Each number is 500 + 40 x the weight over its row's rms, rounded and kept within 0 to 999. Layers, rows and columns count from 0. Numbers have three digits each. The size before them is the row's rms in percent of the matrix's.

# k: layer 10 attention key, 256x224, rms 0.064, rows 52-63, columns 0-55
# q: layer 10 attention query, 256x224, rms 0.0678, rows 53-63, columns 0-55
# v: layer 10 attention value, 256x224, rms 0.0689, rows 0-40, columns 0-55
# o: layer 10 attention output (transposed), 256x224, rms 0.0613, rows 0-40, columns 0-55
k52 088:472477568486493585431489467519542568460569463499594483547428467509547483570492539535584477439450537511526505419473514505481430445507530580537446523512434518452516420504
q53 089:489580516483543528496504422565479538526507527464576493538528385518497560466519536495501492470513457490542444481466498509471462469515489523392480524513470525584470492477
k53 091:456532556502549482431497391530449495503517565439537531462512515512537488497554541540532509522509462535517431539509503563515461515506500536455574498479509530549491556437
q54 085:500530461493423571545488466480466489526474554507523521535531525512435503537490560458531480438452522518498519460566526515458534485528515445477525480492491408545429526491
k54 092:473539444540493558512547455414486443551497457491529470558536591521455546525468561519493521514475493469473490525547543518532548484494467478444534500467551444574483462528
q55 095:483535571498504546535480497478533540516462490467475440566490445449508476476544497488508418516498501421533551554457490551566510444543543605497513515469462516545508495528
k55 094:482529479483437529503501483486477445525455534519505475550452468492551504492463508548522424505479522467500557512411421543534590428539511560498506523476438490579479483495
q56 091:433458468479522424511437486512458514494468496450514503529510581494496476500489497515498509508470552485475467490479453486545404514514473427511481487592538487509436436522
k56 094:453516536511501427509488476485478536522496583481513541582431601524447516480450543491479514480451559508507438469482457535544458498477474420517454507567502518477402490554
q57 091:535553422530508549542549536465451453527485439493518448503542600557452457536588422533513448477426436458478493445501499452555512500469441475498494448465528554462535468422
k57 086:583555439487499513547512527503483445579485478534521439524602489539472491516540453571545455475454460512422456444504486470549480487460459514555445481533497521479481483465
q58 093:526540503460465496511469549446488482511497466506569489508548467451458504513518481504524543509482468510568525500461532511446473475424531479416552442438520506508464446482
k58 096:547504381464436514482479527472494456500490528555555493503544514445498491491472473495514566496421508516599512405450524492410496489489529535445506457472491482492510450506
q59 083:491537561520503471448430448495495463521478510536496560543517473456449442457517529460479496434493503532425483521557507454552538519483463465588551516505471478464494541526
k59 088:457515540501519485537441449508504427524562552482539516508430515425416427420520493411504511564380460475535477442514510530515488488496476484531531523443459501478477522533
q60 089:488519504515465466556451499470511553592477550484493548443449455456466550459477498442514422508596481455518494531503478555451570513580442505434556493556573464466511458473
k60 091:502500498495497516539411527505522511512506559494420515447461440467476532455509560435529402450638485442543545528519519523427586447534485523472535498529500435422517457440
q61 091:440507552565433491477490521473511459533400475520581495488502512571527480487460470509522503425535517489541474513504438550430462494558444512432481455470373482521463459510
k61 090:463433559558479432484515507503547506559453483583529450517470481535516481532500501438496449445468504529492492505481431566510501512537456469479499453523396471534469440497
q62 087:512540478548529523529537435442449470538492546488467473512508517486502501521566494401503451527448495478514531549437513495536515487462570546442463522530514518493537481504
k62 091:557498492498497513469479454552496517509462525482572469416538543496473528450477490405499488489462463482545520458477412495499468508491533554525458498497497541482505517465
q63 088:539434460488465493486472484503538488463534460509612519492436496521556460476524449545491514579547488529590527529448525471550460478502484472534481542525463495539514520542
k63 093:503458512526490499556488436502542528506482496566563533522482485418469482475504489537503492521511531511555470478455499472527485428473482498505435481518582534538525453545
v0 087:514460531474507455537495451469502490471474488512445559502463521513473530529427436485502509517537392495493520465534540487597446540514503479500544546516475540471497502480
o0 087:444540412526485521523469506477503496510511562528540463494527469430482492501521571521504442461413600455491466567462457454472473483469543480487437520540547425453513499508
v1 085:500472553538475492454521515475544489575518531472515471457485516484570402440550454482503534475558502495546525545434532424511468486448507437500526504494388466544463590518
o1 088:524509510524500453501448518532410488453520509503530462560532541448463547548520530562491446553402452514566485477533554524495524578508463541461491519464557498513503434471
v2 085:496450455573496510494474609503498471534476541493584527539513429585493557518491492515489480461544492498485439522542518506497462477556540512494513491525554465541525512461
o2 083:503486551515454429526492355524492540491509448559439471505487625481528514444521455493517533536411557473525541484425511444461467487476494476451520482532496512491553543515
v3 083:483462512546502452527509488515487482483412522498554507473571483452535575490433498501517477469517473503550506504500564586532432512469532481549521494529469451444414508514
o3 079:520478567529479491455487570537521472467497492452478524516511492498444463458544460463500428499549528539506507453413454292504570440565468503569471484533500543548548524456
v4 083:494472460442482516546477492504511512409459488510503436404492548466466462460477464511494482535499526491429463480479572579523449527483547541414546514476507483510490457492
o4 085:482539486476462450452553494461446502534440475502456550571499518498503563554521531545446544486473502493536512437461408403502520486506430439527520460561462498476473521467
v5 084:533464457540564462513480516472516469441576505479488467588498510528521552498497431495489598506511475456416537558463475511542444464552534467566476517408554571526538453444
o5 083:425473498565520527497502545572470565590509510567453469467459392511455543536484552486485473491455473534506435515466498517529582557461508509451501531579398477467504505611
v6 084:474574469450467503488506456510514551590488492470497517544494515405535560539489506507503553463452542475496439523522492505399463435504508459484457457523448512504470528470
o6 084:507465542502501474526485502441506420433419534513501443449462427492500437568579510487516415543524445486452596461552450503523552538419506504503524492428531478465446507530
v7 081:550484489530491511582464469519528478461483526514445496564503454512501463466494412518515443451461447502522511550550508466503450480437542560444442476459506529499440494519
o7 083:426487486479550488500558456501509547515532412473521495450513500428530533493502529583475537461584553473530458468444532488469480537471453503527554505536514417440490494470
v8 087:520465515485506512575562531506481513523550491512442478551476524475510557467469540505390457484456540457443452490496491489405518463457434492486502551527517542458498511520
o8 083:493485557525522491433477491513553543462464538468543495481514477512522503517460426458569546525531497461504566504432466566564466522508516516507487521448475500539509534485
v9 087:507564452457517490470442450461520433449517576472494504521485503440466531475462488501487539516491541491514494434562463465581543508504526471461481495590533445531468530451
o9 088:443479539507415484466475568546522500546477485474439452549509495517569431557550497554531462536429446457508484523456525549520484455513509486468508490460491558505527513559
v10 088:508565472530526552463543518465507539493581555475530544494472523558565501516459548455525474404507575512483483510496521474545560502508485521492509498513494579568497467475
o10 089:528420544506473504478605502495490433521503530562467457521475486473433511490459529496468532529546446469501502515495462566537501553541477481476454530512538445494517485455
v11 081:451580505544524508457518501451518512537449488499501589499547474495495487441526495517488495533461483545483420485510517545515445389488441493455468492519528507478538530507
o11 081:502443489457506465481573453504472472514503579540494442484424523489455502595472442494440513480479485469399484518516488513463567557554550474492480452456522503590486484472
v12 085:500538541463461543524527467514557524402485536493513512479449480484507473487467497486580518522599523456476504486508466493467495599544413509502513475513605516507472435503
o12 086:507474544551520482463535469518466544585507509524526494482538499532566523529591480469364438545465428539504493476474483511537476384421531515495605568514494517444494560500
v13 087:523489521466475458605564463428493522525453491449576502486470497530497597507478540512465507567532411491483480479502470454507487443473566539514531465494542513482488538450
o13 088:420467513544551519457449475572542431436531444553470431459485515516519486542528478447471537489506577480568565523488402529547521524454461494470471532446481478458533439498
v14 090:506582525502504531495456559582518513531497536434522469539432506549541523482557500530439394517497505536537539517460458481519488568446489604532495532468533529457514490517
o14 089:567428477503495476541595546470514491465470486594479510517531527498477522539500522482472556503494492512497488477519510471526501451557459411501519466490515496565537512496
v15 094:469456527539435488520489527523492443449507527475497474534503479524537486500466443542508505495497483490453512533520458447546520477553467495427491491525519537486435555455
o15 094:471505428521552523551599477515493547545456474484457507443478500525499512487536531465546518581528518480532534443533510571447527513497461521462534552465442461496596501600
v16 085:545506490527505545526494432500457539548530530445422479506551573462523462537492524521518450498629400489532585474479471486507510512426481501523484517469459502447501415492
o16 091:526489546449517505476529511489483544538494425530551502501477427498510499512493492512466473621469497442488505496508548509478531547499542549531455466527508579511446540495
v17 082:551541573540527594447490434530525431466504465524510469515587501502514562498491528454527460455472465456512521469506499448495479435450499534508511538583454489579531496487
o17 084:474495482465533417539457493467474514514444530480510564548494508495481432533487541567479462489558512526510534501482572484492564493528534520559499485489558559415483538512
v18 082:511517508538438499473489486552540512457454509540394498548541515461429512522529463452473505454525518487508538502457524487487445556522484506521452484559402637479492549501
o18 086:515503474488506476483485512499439509524526447488579448491502466480534487427475542556493523490502400534488453479441570503480509480515541573472432538486569408555536481443
v19 083:552552465488506521515536489467557529510533481527512430540476515503564511489521536553512517425540559574479520460524529526489540550437527520504551525467470506471556529509
o19 085:489474529534501489576542496498497485452434477483422551469548554543503473490484528462441445610469465400619498519512453451574498493486490493506465496494574482516459499532
v20 088:451498528434487480465462556493498419535496468483484494474466575564542504519473491529469525453467503492483485443526451496495541498496485611492476540511497527471393591490
o20 083:500467492571518511515537455487574592474545528456535495555468446511496485460436539514468468542512603517491512485495497503466446436552476479480502507455502452463552432479
v21 084:499444481508512476465526465465491528496461496438421560436493531539443411528463532492469491526459535507561507490518404495462541548479433441469499487569520487585564536508
o21 086:484523493427428561559455476508510439527548442570502460487466487501511624506574445527589548504471478519499544552468528489520492433545550550531506491490432497470441478471
v22 081:487500592554542445469523544445583528521576495501519529477567487402525521492456498580463482549481537400531475429518478461535507527489551484394526500515495536425477588480
o22 084:417508500407529478487523458571529491529500563543428538542493470518470525543484544474555571540460515606473503581474471477527454463500494462481447502497517428534520454488
v23 088:531483547501407528555465505489524529491476443487425558447547443556510485522506465500468533513550545506541515494464556482510468486468536495500545485501560445496576521488
o23 085:483461453554575585505497476421516504506554495500544523546490515489561490509507519516509494510390482460499504544483488487439542458582527454490482528441453524491471482500
v24 081:590487524533473522526535480501529547420466539447530506491482509484482514545524434506513483508561513544564519516509566477396543472482525474472459553528500521446519528493
o24 082:481495497484527524508528483471512462628558552504424487455515526492605525479509531473460567541430491531546477428475434483553482530545486591518510456504486490532515504490
v25 088:496488552514467525507495511469530491468449497450500549485469504465396558536461447543510615464434523465454585534461483440463503484478469486484480482510466529472545492515
o25 087:511563486521473491548512492500518488545574472504434513475516484539563471467521523440512454512518531528526470463504483522522520446540499497469489532503499450489491577523
v26 087:483593513520475435461468523449520506584540495449481452558533453430467499492510493457476479516508504495544478476511480529591496557538545505471571482499521497511475482455
o26 090:538494505430555500494578514564459441479463492586504540503550556550498551552483513568534525471519439528466482547563501482432523409493433548539474528443449503482483513576
v27 088:523514533504544594463480540542444516466516545456567511458544492554514408515542457537514518565536539503448469464529522530494438504505508505497494512489484561465508507444
o27 093:419462508431464461581495521503549432478458479461465482498538465476554585454538544459553494507526517439546527542511466561456533478542536531475464551493516497601503498529
v28 085:583526534485429453480522439503540511481487577492433443555516561499564473568515498499521549439404568539453528474576518465580502507534451514534562490470527472494518540431
o28 086:441485479440530573547505520414506507500522418519579520445488487495506563473508429489569497564561437542536505523470488496424504462500524468437488514534484505549528499545
v29 081:484459546471488569512472460497513471568559524455502517540539445458526527554528534398464486521523492446498562480502455527551472547470504475517512536548535499558516483563
o29 087:532522476498465443469462578528490451432451471540520522425461479493518531475483518597493542485457451554550504515440500566471504520520494502500476550523500548464491543443
v30 084:526512527451537507488443561511427525494494508525513517506505513556508548574532569529509497566466438448491512481441540514486498433442488468435443518538572494527497509435
o30 082:495458527522533440501557459467548519474483480476468498449509502474503504516447421497517522481474542515443512494531488522507544532583535568557575449479536520499501500559
v31 084:540496477504522481434541532415477494560499454452533537575451516469527476405575507517511458592502549490458515517419519486534516581564428480442528401526463559525529517514
o31 086:474534569574533450521481465550529487494451576493442464424527504498495503524534490494467466449454450506485491481505510465457512463478581540504472496554511419539515418519
v32 085:469504509506502515573490518471545458567458476463502492525487475512510439490445475523540500571483469497518512445456522431427467560455459506512549520452507512517490452426
o32 085:519506546538439556417516531527457562520514559553493514459519512550540520536571463544483468439530529487489554496403478535533574534533570514499526494523491464530455501558
v33 089:455453519559462433460494495523421470546470501511448515528537462537493541456473510526507461467524482420412411509473483495518560538467494528480490544455547544510540491515
o33 088:547512452484550530471524470518615433508517509511527442478485512468513456522434461473481516455510523543588527481500539434468434459495534484528496462512502433483460516513
v34 081:463517475490450569529482494523436535463468509415553514499550508418446473483464455530509546520493454473534440506556505496451556548577430523490581501489510477509469559523
o34 081:474556464507505486462490590438541458558437511541485510525493461493523579474570563443528456479490500592500573436458476503528521481485560501498494464399479553508515485496
v35 086:465384455432442488575450502451566512557454545474450470555515563483525443461518504480481518490466481555459516545512504463536430523498451474478481495511567492509499516545
o35 084:506589506550539482441481446585466523498551530496534518468452458505434479520450529531547509480495528466485499479521529480499547516532555506481542475471440510499498436480
v36 090:478495509469567520393523446482541486475566543487490449519582520539471534495469555513467528483452503520463486427505508502468508535505525558480438565533501457542547487535
o36 086:438531501517399458542494469498446491568444499528520543462491512400557476541487465516540431468511522467521530510525472518504452454497463478560527399513462501480503453537
v37 085:480567495519571536503494480474447434499471485498404483457494578542466528546528515479507488514494549471502482549518491497526509529529550434527450518433527515556482522485
o37 089:545472433571502443535482481521517517465559509511499546558515419432474461477468556545475460506512423565497479533537482529489496461441448499512513518553459520470524462507
v38 083:521480412539515511427461499462528438493457519511576532480502534511498555475453467487451546569537497545531464485492526479494563535521513471439509570440543459448539483548
o38 088:513492528447555568613573500530527532506465527527474453504471452474492376540461543443529594478512556502430461446523474546466504500515467553538509420554480456530461485492
v39 085:558517527459529502502452562471549572538491491463494548462545523489600516437490505476469460497491530460454560477501522497529504521572541524523491558511498557551554554522
o39 085:449467494533411493496486442519488481486586466566413433587453529462448450510459552484516545518552497525559484469546515473478520505467523468488497500480480480430509408523
v40 085:501528518515546547478488487522475535534486494532500496446547455512470485512430500605524415542560521471523491477506482514522577475495483526540521497494482499528493488472
o40 083:557498482552441455533525512492487495461582508437452443537494576485507553490545550467518506453501494569487499528521564505444467556490540532452489490535535496472531534450